Part of a small language model's weights.
Size: 10 layers, width 768, 12 heads of 64, MLP 3072 ReLU, vocabulary 8192.
Architecture: RMSNorm before each block, rotary positions, no biases in attention or MLP, tied embeddings.
Each number is 128 + 32 x the weight over its row's rms, rounded and kept within 0 to 255. Layers, rows and columns count from 0. The size above them is the row's rms in percent of the matrix's.

# layer 2 MLP down (transposed), 3072x768, rms 0.0298, rows 2030-2047, columns 192-383
size [ 95 106 110 105 105  98 109 100 100  99 105 101  88  99 106 100 107 104]
[[123 116  73 158 127  88 166 131 175 100  75  64 110  93 129 127 134 130  82 137  85 172  90 132 171 133  68  63  75  63 158 137 123 145 118  64 102 136 144 152  85 173 145 108 122 143 153 129 109 115 153 150 164  90 157 108 153  93 109 113 110 119  79 150 133 138 105 157  57 136 120  84  91 121 151 124  88 183 114 165 112 143  87 163 160 180 129 124 145 142 111 122 169 139 136  75 118 115 102 112 124 142 142 136  64 103 110 151  76 120  57  84  71 118  91 117  99 135 147 108 118 164 143 161  86 205 117 101 141 128  91 125 135  91 182 200 150  95 130 144 115 117 155 128 133 138 119 141 130 139 154 127 107 133 138 111 107 124 165 128 131 134 136 121 182 103 142 147 101 153 160 203 106 110 141 162 141 174 123 171 118 116 125 114 144 169 115 152 137  96 140 166]
 [ 86 161 165 152 107 145 142 123 136  74 121 115 138 176 128  81  83 115 117 105 169 120  94  86 171 148  78 130  94 129 109 149 208 146 157  47 158 121 174 150 162 118 102 124 107 110  63  49 117  97 181 129 124 127  74 154 149 106  83 134 122 165  50 133 132 162  95 101 136 138 160 180 151 152 156 150 151 100  76  86 160 145  99  78 135 183 138 208 127 179 150 127 150 144 141 161 126 140 164 125 133  78 141 106  84 113  83 129  78  87 163 103 116 151 143 145 156 116 140 149 137 103 108 100  94 191  86  62 142 115 111 161 113 117  99 156 118 176 136 125 189 129 134 178 114 148 122 179 159 166 185 102  93 169 126 187  56  72  89 184  89 117 118 149 112 122  96  79 120 146 107  95 102 125 159 147 159 160  75 134 153 143 151  71  73 174  98 116  85 108 130 125]
 [133 147 134 106 144 129  83 163 153 157 155 133 117 168 128 118  93  67 160 133 164 136  97  77 156 133 148 104 146 153  75  90  97  73  93 186 132  99  68 146 121 133 177 119 171 102 121 135 106 133 127 110 111 111 135  75 187 165 127  42 143  81  89 146 173  81 150 136 170 129 110 111 133  63  87  82 148 111 159 168 135 132  97 141 178 223 161 129 136 255 124 180 123  98 121 155 185 164 128 129 111 159 162  92 147  71 182 126 174 151 156 141 204 147 134 135 110 118 130 118 119 128 135 156 135  73  88 132 141 147 137 177 103 108 140 114 165 178 143 130 153 130 177 141  97 138  49  93 100 190 120 149 108 107 133  92 137 131 144 148 149 156 146 177 143  88 124 139 124 139 144 139 168 161 138  88 121 176 149 160  78 141 148 157 127 141 174 172 138 164  87 192]
 [ 99 145  79  61 152 160 152 176  93  95 139 122  83 138 144 149 126 195 153  71  75  74 144 158 168 126 108 161 155 100 124 156 105 159 138 113 113 118  67 166 165 118 169 129 149  79 157 136 162  98 189  71 100 147 121 148 136 168 135 151  71 164 141  97 188  85 146 122 128 138 200  95 133  62 129 140 159 133 117 106  96 113  99 164 137 187 141 128  63 104 104  71 178 127 143 130 113 137 144 119  97 177 144 106 146 193  99 106 145 124 148 109 143 119 113 106 118 114 125 123  86 102 147 125 146 139 181 210 139 133 184  76 142 101  78 127 131 143 127 173 112 152 148  78 121 146 173  88 144 101 135 155 118 143  59 148 119  92  71 153 162 200 178 130 145 138 113 107 173 162  77 120 183 146 116 143 108 134 164 131 152 187  70 124  91 170 115  79 106 105 164  93]
 [170 137 108 121  69 142  95  94  94  88 115 125 128 179 149 169 157  84 150 123 158 158 138 133  56 100  77 115 147 127  99 164  59 146 177 193 105  97 159 201 107 144 179 104 110  99 153 209 126 170  95 144  94 113 111 140 121 145 171 171 123  33 120  76 153 152 118  84 120 111 109 105  87 131 187  96  60 133 101  96 125  96 131  69 129 135 129  62 147  95 124 145 108 146 113  90 153 160 102 176 163 180 120 166 152  97 118 115 105 116  82 141 189  65 127 185 184 161 131  92 126 159 137 112 167 107  85 115 129  89 127 122 129 114 159 155 157 120 119  71 151 102 180  94  97 129 113 121 105 117 140  96 100 117  91 131  82  99  95 147 109 144 153 120 121 111 109 139 174 136 169 123  96  97 130 204 112 144 140 180 101 162 138 118 143 120 126 160 117  74 153 163]
 [175 149 121 110  89 165 142 156 167 151 153 105 133 150 138  86   0 119 172 139 113 117 146 123  37 178 136 101 162 136 171 150 102 142 150 153 210 163  56  81 119 133 108 108 102  80  98 131 155 149 155 128 156 113 140 116 101 130  72  93 163 166 100 118 161  99 131 141 136 102 140 140 159  74  70  92 101 112  86  89 118 123 163 149 118 151 147  97  69 104 121 170  91 243 174  81 133 138 127 168 149 151  52  99 127 124 131  96 174 123 145 157 135  96 125 184  88 145  85 185 122 164 181 107 149 125  97 138 124 130 140 107  98 140 140  98 101 121 164 146 117 111 130 135 118 147 129 156  99 138 149  98 163 200 129 152 106 171 167 132 124 132 143 111 137  66 103 101  72 147 161 154 144 173  91  36 201 138 173 167 137 180 126 165 181 153  97 183 130 120 191 160]
 [147 166 148 151 140 105 162 228 128  90 121 169 143 208  98 141 136 136  89  90 172 134 145 147  95 100 109 152 106 152  66 132 114  57 117 134 129 149 131 107 187 152 164 156 100 117 123 120 130 154 159 109  62 106 149 124 136 117 123 139 123 106 118 132  98 154 144 177  99 118 123 158 100  91 144 195 100 180 149 170  85 138 153 160 111 131 130 132 119 157 156 134  92 125 133 176 174 120 149 102 128 141 114 121 148 143 156 128 138 144 115 161 172  64  91 122 131 136 160 182 132 129 148  55  82 163 139 134 123  61  96 137 152 101 141 140 133  93 105 150 130  88 108 101 103 168 177 130 156 131 129  98 111 145 156 174 100 164 149 124 119 134 129 142 158 129 161 179  93  53  74 191 155 154  91  85 161 102  73 131  79 161  93 135 148 137  80  92  93 218  76 115]
 [128 138 169 184  60 170 128 171 198 133 135 136 150  94 101  89  93 103 182 166  86 121  94 117 160 153 134 110 177 169  94 143 137 121 149 133 143 117  94 132 173  81 109 141 111 156 110 113 107 110 109 110  73 174 132 191 120 127 105  75  98 181 133 182  93  84 163 110  27 178 173  92 135 141 216 126  89 142 102 160 155 116 117 116 152  99 120 170  70 121 159 186 194 131 137  83 120 127  92  67 141 159 141  98  78 104 156 124 129 165 101  80 115 138 128 152 170  78 156 177 119 122 106 112  84 119 193 107 112 115 156 137 103 110  87 132  85 181 150 134 182  97 138 203  73 186 137 106 167 111 181 100  87 107 140 177 115 123  75 157  81 121  88  88 148 213 126 120 119  99 164 153 122 179  79 178 144 166  79  97 120 164 144 105 121 148 133 119 104 203 114 121]
 [149 163 130 125 128 113 131 101 151 120 166 105 136  17 105  73 155 127  73  87 100 101  85 106 120 118 145 170 154 132  89 147 133  95 105 152 152 187 118 187 116 139  62 170 162 127 179  89  91 200 143  92  49 130 129 104 104 101 140 115 119 179 114 145 123 140  84  78 157 116 170 137 118 148  75  79 153  92 142 125 125 162 184 126 151 136 129 162 131 137 110  89  90 130 140 158 154 175 175 173 140 142 190  98 121  33 121  80 129  72 145 130  71 157 138 107 176  94 115 155 137 183 101 103 153  84  70 146 113 209 133 117 118 160 157 128 198 123 147 125 140  95 144 127  82 132  95 114 133 134 123 136 112 134 114 147 155 114 126  91  90 110 181 102 131 148 161 134 182 152 117 154 149 173 161 172 142 166 158 134 103 109 124 162 128 121 147 131 123 188 136 159]
 [136  91  88  64 144 156 104 143 172 166 129  99 203 141 144 148  42 197  73 132 101 126 142  98 119 136 119 125 107 184 191 187 148 136 126  74 119 134 155 131 148 166 144  89 138 115 133 160 162  71 123 124 128 128  71 143 182  48 182 149 161  96 133  97 143 137  66 189 196  90  86 147 136 155  73 106 168 104 113 116 160 131  89  98 104 107 120 140 106 169 142 164  75 123  82 123 139 136  59 113 150 109 117 100 124 186 130 159 123  96 135 141 119  97 144 116 148 102  96  95 159  93  70 117 126  90 116 158 101 142 177 132 138  53 138 113 114 145 189 140 163 143 102 125  93 139  88 167 108 124 116 132  98 115 137 110 116 155 114  91 102 184 110 151  75  86 105 148 117 135 119  83 123  92 118 113 145  94 148 100 121 136 152 198 137  89 105 140 123  67 100  74]
 [ 91 120 143 152 116 178  93 119  38 151 162 129 140  77 116 125 107 141 135 128 172 186 158  82 106 136  78 140 140 133 131 113 114 126 139 122 143 113 118 151  68 151  75 127 121  53 138 196 141 133 157 154 140 119 163 147 127 117 116 185 134 162 140 138 149 107 136 161  96  77  62 158 114 112 134 165 138 132  72  91 156 158 165 136 115 160 144  96 113  91  85 103 180 188 167 139 102 129 133 138 148 142 145 106  92  81  88 172 136  81 110 125 135  88 116 121 133  89 137 135 123 152 149 135 178 148 124 130 155 124  91 133 164 136 116 119 158 123 107 187  97 138 153 139 150 110 100 117  85 121 130 148 116 126 113  98  93 174 111 137 163 122 175  99 173 231 125 129 117 122  95  87 150 115 123 100 135 159 172 161 123 111  88  85  76 162 146 166 154 177 102  71]
 [ 95 158 140 171 106 183 174 163 166 121  61  92  97  95 116 190 148 149 140 147 142  87 123 155 128  76 143 118 111 147 136 192 109 139 107  92 112 178 154 104 156 120 196 147 166 140  80  50 116 129 131 116 127  90 105 129 116 141 121 211 107  97 127 110  99 102  95 131  79 121 107 133 123 177 121 103 164 164 127  28 144 139  96 119 119 108 184 131 157 129 125 131 143  75 169  98 109  38 138 131 245 145  97  65 149 121 150 102  95 132 160 117 137 178 122 139 143 138 121 160 107  75 119 136 111 129  97 186  64 178 161 113 144  78 129  60 172 129 156 157 127 123 122 137 116 141 111  97 117 124 106 150 161  99 150  74  69  94 102  83 171 129 148 175 103 101 150 122 129 165 132 134 150  66  87 166  73 147 132 108 109 115  99  65 116 125 135  90 105 140 141 113]
 [212  92 109 116 149 132  81  91  98 110 137  80 143  74 160 147  79 138 183 118  90 120 128 135  94 155 116 147 122  70 119 120 142  67 130 132 123 125  83 139 200 157 152  91 148 106 141 168 110  79 140 138 151 133 140 105 105 166 167 106 117 101  90 148 107  97  84 163 109  96 130 118 184  85 105 104  76  82 122 153 183 135  84 151 159 133 121  54 104 122 133 116 102 135 170  71 144 139 165 111  89 170  83 117  85 187 125  62 119 104 184 127 133 179 115 114 133 108  75 141 118 166 171 143 130 126 106 147 139 147 163 194 137 115 128 141  89 197 174 122 167 105 130 128 119 147 121 153 118 102 167 136 152 134 114 102 170 181 127 201 100 134 157 201 149  81 110 131 146 107 121 149 160 121  93 106 140 173  96  60 155 116  83 152 104 123 147 177  99  51 128 139]
 [165 132  98 140 106 117 153 132 121 204 175 109 126 204 104  94 135 152 129  77 109 122 145 131 132 162  67 145 137 161 154 103 137 107 127 230  98 108 178  98 165 127  57 125 111 109  73 136 159 132 143 156 112 168  76 113 123  97 108 105 162 100 116 137 140  99 117 146 133 113 178 117 115 121 135 111 166 108 116 152 149 148  62 110  83 113 129 141 135  73 137 148 127 187  64  95 137 136 127 205 154 141 116 143 146 111 111 109 132 123 101 149 113 174 121 159 147  90 138 179 106 191 107 157 167 180 117 101 111 107 139 138  78 135 121 175 148 118 190 124 200 180 231 142 130 124 153  88 144 188 146 121 135 191 172 112  90 121 108 133 146 121 120  72  95  66 109 124 131 142  87 130 115 145 138 139 138 129 162 129 142 147 102 141  94 161 118 148 129 204 127 123]
 [125 171 158  94 156  58 175 140 123  96 133 102 103 149 186 114 144 157  43 121 117  96 102 149 159 105 118 138 153 121 146 162 130 131 139 130  95 167  94  79 155 131 154  33 194 104 141  83 111 141 139 129 114 139 137  84  80 159 172 105 134 163 147 131  92 158 154 109  86 166 152  98 183 137  97 175 105 158 156 139 147 146 152  91 103  86 102 103 112 118 139 173 189  95 149 168 127  98 123 168 139 122 141  84 151 147  97  79 150 140 120 144 125 185 131 131 123 147 184 218 122 176 139 110 140 102 131 120 138  95  90 138  63 131 130 171 136 109 133  80 141 157  77 141 120  84 122 107 153  76 130 174 152 126 137 114 119 121  71 120 140 143 144 155 119 114 100 172  96 114 109  86 135 173 126 161 202 109 128 166 113  94  96  89 147 153 123 133 146 169 161  97]
 [185 106 148 101  85 123 109 106 178 115 173 111 142 149 163 106 133 150  48 119  88 134  98  65 137 134  98 117 141 102  89  81 141 144  70 108 126 177 174 159 133 165 131 107 136 121 107 139  65 109  63 157 145 172 160 104  84  87 120 100 122 171 117 131  96 146  52 142 193 124 120 121 135 193 166 111 194 123 116 157 134 151 139 132 120 136 129  84 153 126 142 166 158 158  94 112 124 121 123 196 142 134 125 116 163  67 142 117  98 148 143 127 154 103  88 163 140  91 114 138 151 114  93 126 115 113 101 162 110  89 114 150 121 113  90 142 154 121 137 106  90 139 190 149 165  98  90 207 173 111 142 125 140 165 123 150 130 121  94 138 154 151 101 148 140  72 135 111 128 127 139 163 137 185 150 110 132 120 116 140 121 111 168 153 146 129 163 108 123 143 141 111]
 [130 100 145 107 131 137 114 129 107 166 135 139  95 162  92 208  91 139  71 118 150 137 152  84 154 104 162 167 116 142  90 148 108 119 152 139  93 160 147  93 117  82  97 135  77 148 128  71  92 159 137 150  98 118 141 135 136 161 143 131 147 184  90 173 149 153 172 197 135 140 100 105 178 143  96 133 150 101 123 113 126  97 130 141  79  75 148  61  72 174 147 118 167 136 149 111 158  14 154  58  95 111 155 158 122 133  88 100  80 172 181 168 112 133 132 147  58 110 166 119 109  97  78 182 178 149  84 109 141 143 165 105 120  94 152 108 181 136 164 144 194 130 164 101 177  96 133 139 141 125 110  92 134 112 115 120 155  91 130 129 134 112 117 129 122 114  69 134 158 138 124 158 109 136 174 141 144 128 124 126 153 128 145 132 130 179 129 128 137 140 137  84]
 [151 107 156  80 113 153 132  91 121  91  90 124  85  56 191 172 185  75 110 154 131 100 122 102  65 108 110 158  79 128 125 113  80 117 124 142  93 105 165 136 110 130  94 127 124 180 148 166 145 103 123 191  65 120  90 124 101  38  83 132 143  99  92 156  86 166  81 142 147 103 166 138 123 158 128 121 133 131  89 180 125 131  81  98 184 143 121  92 174  97 143 123  96 156 186 125 134  83 133 142 231  71 122 120  86 157 146 157 129 146 153 150 115 152 158 161 124 163 124  60 153 117 163 104  66 177 171 146 125 108 127 139  67 151 115 105 181 125 174 130  91 188 135 132 107 183 130 125 148 162  69 118 128 147 194 100 118 121 137 101 148 117 145 122  90 165 195 169  41 112 129 145  95  97 148 108 164  73 174 131 160 121 135 131 148 118 110 140 112 154 123 160]]
# layer 2 MLP up, 3072x768, rms 0.0338, rows 2031-2048, columns 192-383
size [107 107 101 104  97 105 100  98 102 104 100  95 100 105 101 104 104 102]
[[ 93 176 143 155 112 136 172 133 121 164 136 126 104 149 122 104 148 119 142 115 114 147 144 115 181  88 173 132 104 128 149 157 108 103 103 117 119  92 163 136 132 117 147 116 178 139 165 159 151 119 187 112 106 139 159 137  80 197 103 226 132 155 168 180 102 121 110 114 145 143 171 156 102 142 105 144 133 158 130 129 113 105 235 195 120 150 136  95 170 134 102  97  98 134 131 190 114 126 103  79  81 152 127  75 156 152 137 140 114 114 122 148  92 150 137 175  86 143 122 122 126 135 152 123 126  97 236  50 147  48  92  94  98 112  64 129 149  84 136 140 134 123 138 115  86 114 151 120 146  66 114 195 118 157 169 116 137 165 117  91 208 153  95 158  56 135 111 125  84 175 112 113 175 108 142 130 126 124 173 148  81 102 128 191  89 156 121  94 114  81  57 132]
 [153 120 158 153 130 121 124 153 109 159 101  79  97 116 118 155 169 183 132  94  87 101 102 187 122  96 178  91 128 159 150 142  97 118 122 181 130 123 168  82 108 175 115 141 134 104 124 119 127 110 168 130 133 108  84 119 191 153 146 116 137 164 124 147 124 114 117 193 203  83 123 110 170 100 129 139  94 162 159 172 137 141 144 122 102 133 109 127  63 136 154 126  65 129 146 125  95  91  90  85 160 167 106  93 146 130 158 102 107  64 153 138 122 141 176 101 123 111  99 171  67 122  99 109 196 135 160  95 139 174 128 157 121 178 141 176 128 106 142 113 135 175 130 123 171 170 152  73  96 126  74 149 169 117 111 126 141 102  50 126 163 122 100 178 145 151  54  98 159 162 125  90 114  90 114 160  95 105 122  97 161 136 155 136  95 149  73 137 112 103  99  98]
 [134 129 104 119 107  88 163  72 152 134 138 185 134 109 115 138 146  58 128 134 119 131 146  89 104  40 142  96 140 149 103 140 126  70 131  68 105 132 191  89 159 185 104 150 169 154 135 155  92 149  83 160 182 123 135 135  92  90 115 128 101 147 115 149 138 159 106 140 150 147 104 146 159 182  81 110 116 102 103  88 101 127 114 123 109  84 114 157 107 159 154 131 108 138  68  95 176 136 158 128 177 124 122 151 116 148 108 113 127  92 138 201 142  70 112 124 125 131 130  96 112 185 110 146 131  93  48 138 107 130 150 118  91 148 141 145 165 122 145  96 173 138 117 129 127 143 124 128 143 105 147 144 147 144 132 109 107 117 130 101 149 126 134 104 113 152  92 119 114 123 158  38 117 129 102  23 157 107 149 114 126  62 116 152 164 164 191  99 174 162 123 170]
 [108  95 183 136 154 106 109 187 168 170 109 128 130  87 108  97 104 109 130 156 115 128 168 132 142 131 141 121 128 154 133 125 153  96 130 122 168 160 146 108 170 163 120 147 154 163 123  95 133 112 117 176 137 139 181 100 129 151 103 144 100 208 138 182 124  93 135 190 150 138 139 142 144 169  75 113 156 122 152 176 105  57 217 197  99 119 145 125 108 136 189  97 190 133 173 192  97 143 169  28 178 157 135 103 154 155 104 130 102 103 168 114 139 195 117 127  90  76 157 125 101 144 105 154 119 120 106 145 120 184  89 102 159 173 115 129 165 165 114 168 144 119 128 143 133 117 114 143 185 103  94 133 130 144 101 136 124 138 156 150 141 152  72 171 143 138 135 186 101 163  80 127 144 165 143 174 154 135 133 120 139  97 120 133  88 147 165 114 108 117 127  73]
 [192 136 102 110 128 122 172  90 115 145 157 178 101 161  64 130 172 129  86  83 129  71 117 146 140 152 175 132 143 108 139 141  74 147  66 130 137 125 201 151  85 172 173 166 157 108  64 117 181  83 107  96 143 167 145 121  82 132 104 126 166 144 125 116 134  63 139 139 121 158 136 100 133  75 109 167 137 115 151  99 146 101 112 190 133 169 137 160 167 115 149 103 166 126 133 105 127 104 145 125 133 114 186  92 206 122 102 140  80 103 158 132 166 135  97 159 151 108 150 125  82 123  79 115 106 170 152 136 109 126 135 146 143  95 140 135 107 108 124  74 132 180 145 131 101 162 158 131 124 123 132 153 149 139 102  34 130 171 110 132 178 201  70 144  85 121 197 111 166 126  93 124 132 109 112 138  99 152 127 111 134 119 105 139 129 135  90  96 112  95 119 133]
 [134 102 104 123 120 181 116  73  80 185  80  73  86  84 128 183 140 120  85 168 157 164 154 109 136 167 126 161 126 122 177 142 134 130 139 134 151 121  94  89 112 131 115 133 133 147 167 128 126 111 124 142 205 174 152 126  84 133 108 138 210 170 138 144 115 130 120 131 131 132 161 111 133 123  83  86 114  53  97 125 101  66 115  60 129 137 148 154 147 128 139 146 131 116 140  74 110 103 133  96 139 108 143 116 148 100 101 109 122  99 129 101 106 132 138 146  84 127  81 112 146 133  91 147 182  50 162 146 129 171 138 136  98 120 125 105 163 153  98  69 173 147 144 109 156  78 108 127  67 114 118 157 128 113 149 117 135  95  84 146 112 108  52 120 123 116  91 141 140 162 123 116 131  80 156 111  66 115 185  74 151 132 138  70 132 169 160 108 153  72 155 120]
 [109 192 102 142 159  86 144 103 150 120 160 176 123 166  68 140 137 193 105 112 110 144 147 145 116 154 111 140 109 138 135 113 181 178  85 116 156 149 113 146 173 129 182 129 140 108 120 142 150 128 132 145 174  40 105 111 120 128 151 215 119  87  65 141 137 175  94 140 168 125 125 110 101  66 130 111 106  63 131 107 115 129 113 173 122 129 151 123  73  88 123  99 110 132 111 122 115 103 115 147 177 116  76 160 167 109 125  93 117  94 120 166 197 119 117 145 134 167 157  81 122 158 139  93 147 128  96 101 100 129  76 135 142 191 137 165 150  88 109 113  58  91 158  93 126 130 161 137 130 158  97 137 188 177 141 110 115 126 148 106 163 154 131 158  59  90 142 112 116 192 106 106 113 126 126 109  31  52 189  79 175  94 118 167 147 123 163 110  89  63 112 171]
 [149 156  57 112 144 116  72  69 122 141 108 199 118 140 128 147 148 142 109 142 156  88 118 137 101 100  96 137 182 121 108 115 145 147 135 113  94  87 142 134 132 186 187 100 142 147 170 129 150  48 110 164 135 117  56 144 124 141 140 133 161 129 208 123 132 141 139 137 110 122 107 116 139 137 126 200 120 137 103  77 126 131 122 162 139 177 152 121  92 154 155 169 123 134 113  84 153 151 141 157 119 168  92  56 184 142 126 156  86  83  88 164  96 198 140 155 121 133 101 106 126 127  85  99 150 175 163 126 145 111  52  90  95 145 121 170 139 148 130 104 155 200 146 165 196 103 117  75 168 124 143 137 131 140 115 119 162 120  82 192 112  92 170 120 146 141 146 155 118 174 106  79 106 133 109 119 141 165 166 161 176 107 123 105 118 162 122  81 173  86 102  99]
 [143 215 124 174 106 181 133 137  75  99 141 155 121 137  65 124 186  98 128 158 164 137  92 155 126 124 182 171 118  85  74 117 105  99 132 158 157 144 111 190 118 105 105 171 110 153 134 104 118 124 112 180 145 154 164 139  53 224  62 105  98 142 132 134 146 152 173  98  79 116 127 112 124 110 175 148 111 149 133 183 104  81 218 127 126 141  77 159 143 105 123 106 172 125 195 114 115 108 148 127 124 129 133  73 129  95 104 121 100 148 158 136 141 207  57 146 130 156 170 154 124 141 158 109 139 124 161  98 186 125 128 113 132 154 104 170 142 184  78 122 120 120 171 160 193  78 161  88 168 146 132 135 155 152 123 115 109 135 127 147 157  87 150 112 133 169  96 107  96 144  93 149 142 140 125 126 147 159 129 163 105 102 128 105 145 141 177  99 152 158 168 164]
 [161 141 129 131  62 137 183 122 229 114  67 140 152 156 109 121 188  39  76 135  57  62 127  76  71 142 173 105 162 135 129 142 115 152 170 137 135  96 142 176 191  91 133 100 167 154 135 138 143 128 104 120  50 145  73 145 139 126 110 153 152 140 130 106 134 113 102 123 144 150 126  83 109 150 100 143  80 133 133 123  96 154 115 163 162 111 113 130 158 203 174 104 103 159 130 111 146 125  95 109 106 118 112 121 134 198 158 102 144 170 124 172 152 159 142 163 133 135 131 151 117 133 107  92 122 142 112 144  70  90 164 172 118 133 119 139 147 126 163  97 152 157  96 117 158 136 134 110  94 126 174 144 124 170 163 116 160 104 107 150 170 120  97  97 114 156 114 108  89 169 174 124 102 100 101 101  99 115 144 101 112 184 122 145 168 134 125 114 105  64 179 137]
 [125  89 135 110 122  81 142 137  88 113 138 141 152 181 183  61 145  81 145 128 119 196 123 128 145 191 124 146 177 119 119 128 149  75 109 128 159 103 135 151 152  77 123  78  87  91 188 166 134  79 162 136 122 100  98 150 140 106 147 119 114 146 106 127 159 145 164 118 115 138 144 167 103 161 138 112 100 132 133 192 155 118 148 187 103  99  79 192 157 175 189 154 101 145  96 163 133 197  85 123  92 139  81 147 118 156 106 168 136 165 134 129 135 113 127 119 111 128 121 132 161 140 100  96 141 111 165 108 136  99 141 202 121 133 112 187 106 150 107 125 157 124 112  98 137 159  94 136  83 120  99 153 111 118 129 155 172 158 168 196 134  92  25 110 156 155 114 125 105  89 103 109 164 141 184 183 179 113 140 178 151 135 135 138 127 137  91 146 119 128 105  96]
 [ 84 164 132 147 138  92 188 154 127 137 100 196 129 195  25  79 193 107  42 146 165 123 172  95 140  67 174 106 128 176 129 122 144 177 110 135 160  91 156  97  65 140 126 152 117 136 120 131 134 143 104  52 142 143  97 117 116 154 134 114 103 153 147 109  93 164 142  61 160  92 147 128  55 134  76 160 134 158  99 111  85 133 183 184 118 120 112 175 151 136 150 188 157 174 114 170 130 138  93  85 129 118 117 115 127 147 165 163 120 148  68 132  84 103 120 186 152 133 119 172  94 125 107  79 147 142 172  76 164 130 132  66 113 122 137 143 116  45  68 100  92 188  75 151 117 160 131 105 161 102 120 139 149 141 195 138  75 129 174  73 144 119 110  81 139 176 132 112  89 193 111  94  93  95 146 161 131  88 148 157  70 103 162  91 170  83 118  69 134 180 109 138]
 [ 65  99  82  97 151 166 124 141 154   3 107 148 116 103 163 119 110 168 137 153 197 179 123 114 126 134 189 106  87 158 122 163 135 167 131  75 163 155  70 190 125 185 189 152 124 160 160 114 130 113 153 142 149  81 124 178 109 111  96  95 116 148 211 121 143 110 155 112 147 133 124  84 136 159 115 136 133 104 193 141 135 112 160 133 178 147  98  99 159 161 106  63 131  81 130 196 160 112 137  66 102 129 110 152 146 140  91 176 124 114 129 138 143  75 109 141  76 122  93 153  97 107 169 113 106 121 101 152 133  80 107 105 101 154 124  86 138 140  51 122 128 112  97 118  83 134 132 132 186 140 101 122 112  79 111 135 125 145 176 107 119 124 153 163  86 192 152 201 125 103 160 112 142 126 141 128  92 136 127 148  65 116 178 151 162 151 151 130  98  94 132 110]
 [108 124 119 117 125 133 106  82  93 117  79 144 192 155 121  77 137 102 124 194 157 209 161 110 141  91 153 170 105 155  85 133  38 126 155 123 111 132 127 160 132 167 150 164 123 149 147 207  99 155 110  83 139 129 183 150 164 133  81 137 118 122 189 172 115 109 143 186 165 124  81 128 130 127 134  89 154 124 155 173 103 134 137 144 163 153  88 124 145 161 183  63 129 105 143 102 187 154 132 135 112 148 157 137 129 125 124 152  56  66 164 130 150 152  94 185  97  84 130 132 141 112 100 143 108 128 156 165 158  98 136 136 148 126 154  80 153 148  83 124 114 140 136 127 150 115 125  78 129 123 144 106 135  94 164 111 133 115 128 142  87 118 154 164 111 104 128 139 201 136 152 149 126  95 106 142 117 133 111 118 142 114 161 207 165 177  65 117 109 122  91 135]
 [ 94 171 129 159 110  90 180 124 130 101  96 116 125 140 112 106 112 129 139 140 174 151 131 149 107 142 118 198 101 146 181 187 136  94 129 121  67  63 126 134 121  59 147 151 110  91 108  62 151 129 211 107 129 115  99 160 166 158 128 128 149 128 180 170 135 165 142 115  65 101 167  94 126  72  82 150 103 120 114 128 154 143 116 118 138 125 100 184 119 102 127  52 152  83 193 147 164 141 162  97 120  90 126 197 141 151 168 150 116 104 149 109 155 166 132 130 111 174 148  75 155 120 126  77 163 132 137  95 158 151 156  80 116 179 128 110 115  64 136 178 109 125  96 135  99 230 173  50 111 151 124  57 165  90 140 101 131 103 151 110 145 113 149  68 118 148 152 145 177 105 138  96 128 129 115 148 151 175 181 195  67 121 123 160 121 151 100 149 154  68 176 185]
 [ 97 115 119 142 179  93 159 155 142  93 117 119 132 124 130  99 182 167 148 144 118 144 143 152 110 123  90  87 146 131 208 177 161 166  55 137 175 106 121 142 132 133 156 121 166 123 208 183 142  67  91 119 138 109 144 125 149  58  78  72 115 131 158  81  93 112  94  62 132  76 163 176 109 130 147  74 118 110 117 163 154 150 118 113 180 179 123 122 154  88 162 101 131  77 120 131 125 186 100 183 136 135 153  97 118 110 208 133 135 109 122 107  86 130 105 118 115 160 143 117 151 155 194 159  95  97 172 143 117 128 113 134 138 150 139  99  90 124 114  91  56 161  94 151 133 111 151 157 134 183 154 156  97 132 148 127 118 106 116 135 170 128 114 182  96 209 109 149 123 153 118  88 181 121  59 119  72 130 170 108 109  90 145 162 143 129 122 146 150 148  80 167]
 [139  70  88 162 136 129 120 130  80 143 126  71 176 216  51 119 105 156 135 122 131 152 150 116 140 136  99 113 152 140 133 135 160 107 111 145 146 177 123  82 112 106 139 110 119 107 160 101 106 120 184 151 145 121 166 141 179 179  82 123  89 167 110  80 141  56 152  84 111 129 141 125 127 113 104 133 143 133  73 115 135 122 104 136  96 143 153 170  57 126 132 164 202 104 126 135 183 138 146 101  84 179 136 112 139 150 169 189  78 139 182 119 143 109 114 136 135 144 194 161 134 111  83 116 196 178  98  57 151 131 169  74 154 172 137 140 101 130  95  71 198  84 146  92 105 134 144 137 101 144 184 147 127 118 132 163 159 160 140 174 106 107 129 150 129 146 104 128 183 180 157 103 134 156 149 142 154 139  76 161  84 107 127  94  60 136 101 152  67 114 142  79]
 [150 120  95 167 167  80 160  88 103  80 106 117  72 113 123  86 163 119 162 112  89 116 106 189 157  66  85 158 148 136  91  80 163  95  94 204 140  48 126 114 175 111 198 122 160 154 157 207 161 134 151 162 108  85 155  91 119 120 148 127 177  93 147 149  80 197 159 121  73 191 121 113 137 142 103 131  99  62 170 136 159 147 142 174 224 157 106 169 113 123 155 116 135 113 145 128 117 163  93 113 104 161 143 134 183 150 120 144 106 150 144  90 155 181 148 104  61  95 150 119  86 127 159 100 102 159 107 164 160  93 120 186 143 130 122 128 142 188 125 120 134 168 169  84 163 120 140 131  89 118 101  56 123 187 143 184 122 153 175  91 166  86 188 112 135 104 126 229 100 158 119 120 182 122 144 113 170 117  76 170 115 100 143  73 128 120 115 114 113 110 170 123]]